config.yaml
head_dim: 32
norm_eps: 1e-06
bias: "all"
init: "orth"
init_std_up: 0.058
lr: 0.00253
decay_fraction: 0.426
seq_len: 1024
steps: 9120
Each number is 128 + 24 x the weight over its row's rms, rounded and kept within 0 to 255. Layers, rows and columns count from 0. The size above them is the row's rms in percent of the matrix's.

# layer 5 MLP up, 384x96, rms 0.234, rows 72-104, columns 0-95
size [107  87 101  95  88 107 110 101 116 102 106  87 111 105 100  80 101  98  81  91 102  91 105 102 107  94 107  95 112  95 107 102  88]
[[133 161 164 158 134 148 128 114  93 144 168  93 132 113 128 129 113 121 110 144 153 137 123  89 104 134 131  84 153 138 137 144  82  97 156  81 107  75 157 121 171 144 129 112 144 137 152 117 105 117 110 172 120  81 143 147 166 109 117 137 127 154 103  97  81 126 128 127 132  95 153 111  99  97 149 159 137 152 125 141 145 146 166 146 150  94 141 150 172 100 132 107 130 112 117 128]
 [115 153 111 175 129 152 168 110 131 120 166 100 121 150 137 160 128 151 141 117 143 167 134 120 108 133  90 147  95 123 108 145 104 124 147 149 118 109 157 127 163 140 160 140 124 146 135 118 120 152  98 130  90 144 128 143 106 139 114  61 115 127 168 173  95 127 146 129 103 121 150  97 147 181 175 103 122 130  73 131  96  99 107 148 133  84 127 111 102 134 138 104 118 110 161 147]
 [142 163 157 150 127 112 133 114 136 135 169  89 102 125 109 150 160 156 127 114 120 116 158 145 108  72 123 189 189  83 164  92 106 108 104 105 119 105 172 147 143 135 160 127 125 115 141 123  75 122 133 159 132 116 128 122 116  94 129 150  73 117 114 106 130 147 113 143 110 115 126  93 126 144 126 131 142  94 153 157 160 128 145 109 106 110 152 139 122 158 115  91 134 154 127 135]
 [123 142 106 131 114 160 152 163 130 154 138 119  94  96  89 133  96 115 116 129 132 111 146 132  94 129 152 115 131 133  98 148 125 130 170 111 163 123 124 163 125 154 127  86 168 124 124 146 126 129 118 135 120  77 152  98 101 138 168 140 140  75  68  95 144 140 137 154 123 149 137  86 151 122 121 119 158 108 102  88 194 107  74 152 131 105 122 131 128 123 126 119 118 152 128 156]
 [153 153 132 140 125 153 153 114 126 110 120 137 163 121 117 124 100 113 121 133 142 172 104  95 150 119 102 142 118 146 170 100  93 115 150 128 141 123 151 108 151 164 126  62 127 146 154 143 111 140 163 144 138 104 176  89 100 170 137 146 131 131 106 147  90 174 129  98 110 116 148  92  92 114 130 139 171 105 106 130 145 133 106 137 104  95  97 147 171 142 146  85 159 116 130 110]
 [123 150 142  87 159 132 147 147 145 116 148 117 116 118 109  82  85  72 122 106 138 136 103 135  97 103  97 125 127 138 124 164 105 124 136 125 130 119 129  88 121 177 119 100  75 148 134 179 149 112  84 145 124 133 149 166  72 166 118  86 117 182 130 134 118 141 119 124 113 160 155 102 131 153 130  97 113 132 148 103  95 115 134 105 129 133 120 153 158 120 138 118 147  99 142 144]
 [161 125 125 135 127 112 155 100 116 119 106  91 173 116 145 156 141 136 130 123 114 174 145  84 139 131 134 116 168 129 182 124 127  99 187 138 128 112 175 126 132 116 115 126 126 183 104 137 130 106  88 119 104 146 102  91  75 114 131 118 119  80 154 157 125 116 136 129  98 137 132 135 187 146 110 129 120 120  93  92 138 107 143 101 172 104 118 131 119 150 115 127 148 117 148 149]
 [135 129 129 100  95 160 169 124 129 145 150 100 145  62 116 101 129 107  80  93 114 167 158 107  87 121 138  94 134 145 103 115 114 130 123 128 130 147 141 129 142 167 149 109 106 131 184 160 117 156 155 145 114 135  94 123 121 132 138 127 142  84 149  95 110 123 130 128  99 134 150  95 137 168 163 162 112  92 108 149 141  96 114 125  86 102 132 137 130 163 119 120 120  87 156 142]
 [165 136 129 165 126 121 179 105 133 113 103  96 125 128 153  95  98 103 115 133  88 172 134 128 127 123 128 100 104 132 102 142 100 116 171 155  78 111 124 125 104 165 120 153 138 153 181 102  99 116 122 156  80 141 135 163 127 130 163 134 144 118 120 114 145 118 138 150 108 138 162 156  91 156 143 147 119 173 129  65 111 103 120 127 165 120 133 144 139 137 136 116 138 101 120  93]
 [146 126 140 133 132 153 157 127  80 171 108 111 122  90 132 153 114 143 118  87 140 126 160  87 127 125 138 143  97  69 112 143 116 113 142 129 138  77 155 103 181 135 132 118 144 133 157 144 119 133 142 153 123 159 106 110 143 127 120 127 116 129 153  78 132 121 157 120 140 136 123  91 103 130 119  90 146 132 154 126 109 130 105 139 148 167 100 140 130 151 101 133 179 187 160  73]
 [129 140 135 115 128 134 134 139  75 146 128  98  92 109  95 133 121 125 136 144 142 125 138 141 111 113 133 161 190 135 137 152 148 128 137 143 123 123 125 114 177 111 120 122 106 145 113 161  95 167  39 151 117 101 166 171 114 140 121 137  96 108 124 102 121 117 157 154 102 166 153 112  93 135 116 115 132 134  94 156 150 137 107 136 117 103 100 133 141 110 110 126  66 132 147 165]
 [156 127 158 132 153 149 149  83 133 106 165 131  87  93 130 151 119 135 147 157 130 117 114 161  87 124 127 133 168  87 118 129 125 130 119  77 125 105 126 162 144 168 114 112 151 166  93 135 106 144 123 125 104 124 137 105 113 132 123 162 124 129  87 133 128 120 174 129 138 126 129 116 126 176 135  84  98 100 111 126 106  51 140 159 151 127  84 140 139 159 154 136 147 128 135 106]
 [130 131 142 107 129 175 130 175  81  95 124 121  97  94 119 196 109 112 165 114 164 175 131 141 123 112 126 115 118 108 118 127 102  84 117 112 137 126 120 128 139 132 114 102 182 152 131 113 111 117 158 173 129 129 154 114 150 117  81 120 139  94 124 136 118 110 145 151  92 122 132 126 101 153 128 126 124 105  94 114 147 158  81 140 137 184  79 135 134 152 136 118 120 111 111 140]
 [157 145 139 134 165 133 161 165 133 122 158 145 126  89 131 146 150 111 132 139 119 118 166 164 140  87 106 119 143 109 126 134 115 107 198 111  95  99 108  92 137 131  84 132 110 132 139 133 118 136 126 136 137 104 103 105  90  97 165 166 160 112 151 110 109 146 113 126 101 127 105 144 137 125 137  93 174 154 123  84 127 106 146 102 104 142 145 160 145  95 123  80 159 100 128  90]
 [150 159 137 160 149 155 160  93 132 124 111 125 115 135 123 123 119  99 139  67 107 123 194 128 124  96 110 142 135 112 175 158 110 117 127 132 119 133 103 106 146 136 104  96 147 148 109 115 105 119 139 122 147  85 130 148 121 106 145 107  97 153 102 120 102 151 153 129 109 112 136 135  87 137 163 162 145 100 123 121 175 126 126 109  93 163 112 128 105 143 169 186 177 144 149 116]
 [123 130 112 129 136 107 164 143 114 126 153 126 121 129 121 139 125 111  97 120 126 123 163 138 121 114 170  82 108 131 101 140 151 135 184 118  98 131 141 145 108 134 106 158 131 117 150 117 141 139 122 158  81 162 152 121 109 122 144 139  97 119 146  83  78 146 117 130 123 111 150 134 145 104 143 151 124  86  91 119  86  74 136 103 176 171 106 146  68 172 121 109 164 126 105 115]
 [138 163 117 168 138 152 114 114  91 120 178  66 100 143 105 124 168 139 118 135 111 123 153 108 144 146  96 185 128 112 166 118 139 108 139 132 119 117 109 113 143  86 144 130 129 150  97 147  84 119 120 133 106 119 110 112 135  94 174 125  97 140 102 148 147 136 142 136  85 144 158 117 123 127 158 130 142 135 139  80 126 117  99 144 174 138 162 121 108 121 121 146 193 132 150 116]
 [118 149 181 108 102 124 157 132 111 162 105 141 108  91  53  76 151 145  83 120 109 149 123 113  94 121 129 132 142 126 187 115  97 117 109 123 162 107 142 120  89 143 133 145 147 109 110 122  93 115 109 115 121 143 143 153  91 128 163 103 147 138  90 131 135 136 152 123 138 100 131 120 134 147 164 164 142 138 127 129 126 136 137 152 156 134 138 147 180 154 112 106 118 156 124  83]
 [160 100 169 162 122 131 146 156 125 106 104 122  68 132 114  96 118 103 132 120 167 142 110 131 103 101 103 110  88  68 132 188  90 132 137 104 130 129 126 125 107 100 178 157 142 135 177 154 150  94 112 116 120 122 135 133 114  91 151 134 127 171 116 100 133 122 141 132 122 155 151 113 107 139 138 174 116 111 118 136 143 126 111 129 138 160 164 135 114 132 142  82 152 100 142 135]
 [108 116 165 123 146 145 155 126 106 156 153 121 140  81  93  87 117 120 109  86 122 128 116 134  68 129 149 131 167 157 173 153 110 161 151 111 139 121 150 102 139 158 109  94 123  97 183  71 117 132 140 130 143 129 107 106 110  74 123 170 131  97  94 112 152 121 139 122 122 125 130 113 147 158 114 150 163  95 104 108 134 101 119 126 149 106 149 151 141 165 146 135 138 124 135 128]
 [111 132 128 138 119 169 150 122 146 183 126  89 126 101  98 130 124 125 133 137 128 118 117 105  89  90  85 131 112 104 114 168  92 123 156  72 146 119  79 114 128 127 172 169 122 111 141 118 138 161 118 143 115 151 127 134 111 130 164 152 126 129 154 123 148 139 108 142 117 161 103 138  81 122 167 107 106  87  99 140 153 126 125 165 128 172 106 132 137 169 103 100  96 138 161 125]
 [135  93 148 121 135 156 143 123 133 151 118  98 142 150 167 173 137 120 106 103 128 121 123  80 170  39 117 118 144 144 113 124 139 120 137 122 145  94 140 144 150 147 108 165 162 147 137 154 134 159 133 168 169 149 154 106 145  92 157 107  95 117 137 143 157 103 129  93 115 128 130 118 119 146 115 140 113 119 117 110 121 141 123 123  63 116 130 156 129  72  95 145 133 117 135 105]
 [109 146 182 153 108 142 147 122 125 149 145 107 134 138 102 121 135 133  63 114 141 132 103 139 101 105 141 162 135 144 112  80  93 143 123 129 116 122 148 139 146 164 136 131 149 118 170 148 101 122 133 148 135 150 194 142 110 125 131  82 116 151 122 131 123  89 127 164 145 159  97 122 107 149 116 117 117 141 105 110 120 140 104  91  77 148 138 156 158 128  93 117  81  87 145  94]
 [142 136 131 177 150 145 118 126 141 165 138  96 108  90 141 156  77 135  91  89  95 141 156 112  87 138 168 110 154  94 142 134  87 118 101  81 112 139 146 145 152 127 167  97 141 117 149 123 128 131 142 141 133 120 115 114 127 129 125 167 153  93 136 167 143 122  99 113 120 192 147 108 128 130 153 118 146  80 105  99  95 145 120 122 108 178 137 140 105 136 115 137 123 150 110 142]
 [144 163 119 151 109 182 144 141 126 131 125 126 118  89 135 179 111 112 122 120 109 156 108 116 147 115 106 113 143 122 151 155  72 117 126 104 106 102 107 109 123 176 154 141 114  99 139 101 127 120 152 136 112 104 153 146 146 172 134 125 149 139 128 135 140 127 152 137 110 146 101 120 107 144 149 150 127  92 106 103 154  82 116 119  61 147 120 134 146 101 139 213 119 163 120 117]
 [122 152 124 155 162 111 185  91 128 123 126 124 125 148  77 124  95 144 131 118 140 152 147 109 124  94 131 100 131 136 115 123 112  99 175 166 123 116 126 139 100  90 144 115 123 139 145 137 111 133 128 124  80 114 139 174 124 123 169 141 158 143 136 106 171 127 136 153 113 105 128 132  93 172 171 133 141  95 141 116 117  66 135 125 180 142 105 135  90 115 159  96 155 137 140 160]
 [107 119 140 150 128 148 189 150 111 174 156 147 117 106 121 152 102 128 152  90 125 145 111  94 143  87 135  98 147 122 103 101 143  73 130 161 134 125 172 134 164 116 133 105 137 115 158 101 153 128 135 156 127 134 160 137  87 151 133  83 158 106 129 148 108  88 146 136  88 137 116  76 167 134 122 152 138 134 137 115 151 107 129 148  81 134  80 128 145 145 124 118 145 107 135 138]
 [177 108 127 129 156 157 126 110 118 114 145 117 137 101 131 128 140 163 101 120 114 118 171  83 127 123 137 105 109 139 162 108 107  93 121 130  96 134  90  96 163 161 128 132 124 151 104 168 103 121 135 147  99  53 152 124 122 160 133 120 117 126 113 187 131 100 138 139 127 155 135 133 144 135 121 122  95 140 149 161 171 106 131  55 137 141 160 131 128 160 140 128  95 133 138 144]
 [162 126 130 173 126 102 141 167  89 138 122 125 126  95  91 111 121 141 103 139 125 168 117 124 150 150 156 117 133  62 140 141  61 124 120  99 138  94 127 158 165 168 149 135 164 113 145 137  93 108  99 153 118 107 135 107  99  74 133 135 122 128 140 127 132 122 111 147 105 110 153 171 153 108 159 137 140  94 111 113 151 141 138 145 114 140 138 144 171  98 144 101  99 118 129 100]
 [128 147 104 116 114 137 140 161 127  89 101 119 137 136 127 149  91 101  93 123 129 136 111  89 122 147  90 163 145 120 135 116  96  70 121 124 116 104  86 157 158 136 112  97 140 107 138 123 157  88 130 131 123 130 187 132 143 122 118 147 142 159 185 143 104 131 126 111 139 165 131 155 133 116 137 137 152 144 138 116 151 144  41 119 132 126 130 172 140 157 105 109  99 155 132 152]
 [124 111 137 144 177 115 194  95 127 142 116  87 141  80 117 114 122 153 122 125 120 126 144 127 130 151 145 124 125 129 139  92 129 119 144 116 138  81 157 132 130 149 146 163 148 119 131 138 118  90 100 154 116  78 132 156 151 141 162 126 148 158 142 114 118 104 159 131  91 109 102  63 133 169 166 154 157 103 106 109 109 143 132 125 157  79  93 137 102 117 120 112 138 138 162 114]
 [124 137 169 128 108 162 149  81 141 144 142 129 158  96 116  92 144 123 103 130 135 172 143 119  97 112  94 107  98 141 111 131 140 108 139 153 118  90 156 140 136  94 102 117  76 117 143 129 100 118 174 135  96  90 132 141 140 147 153 121 195 159 133  75 140 135 143 116 115 131 152 115 113 118 107 141 108 113 151 126 198  94 109 136 127 105 117 151 126 163 105 128 158 124 140 119]
 [150 127 149 121 116 143 163 103 118 124 155 134 100 117 133 140 176  86 137  76 120 140 114  78 151 111 134 132  97 163 135  73 105 134  98 110 135 125 124 157 138 122 169 126 134 145 119 150 107 134 134 131 120 141 120 174 108 145 134 126 145 173 134 175 111 133 116 140 127 188 136 113  79 157 142 112 135 124 124 148 103 114  80 117 101 107 107 181 127 125 100 127 182 107 116 121]]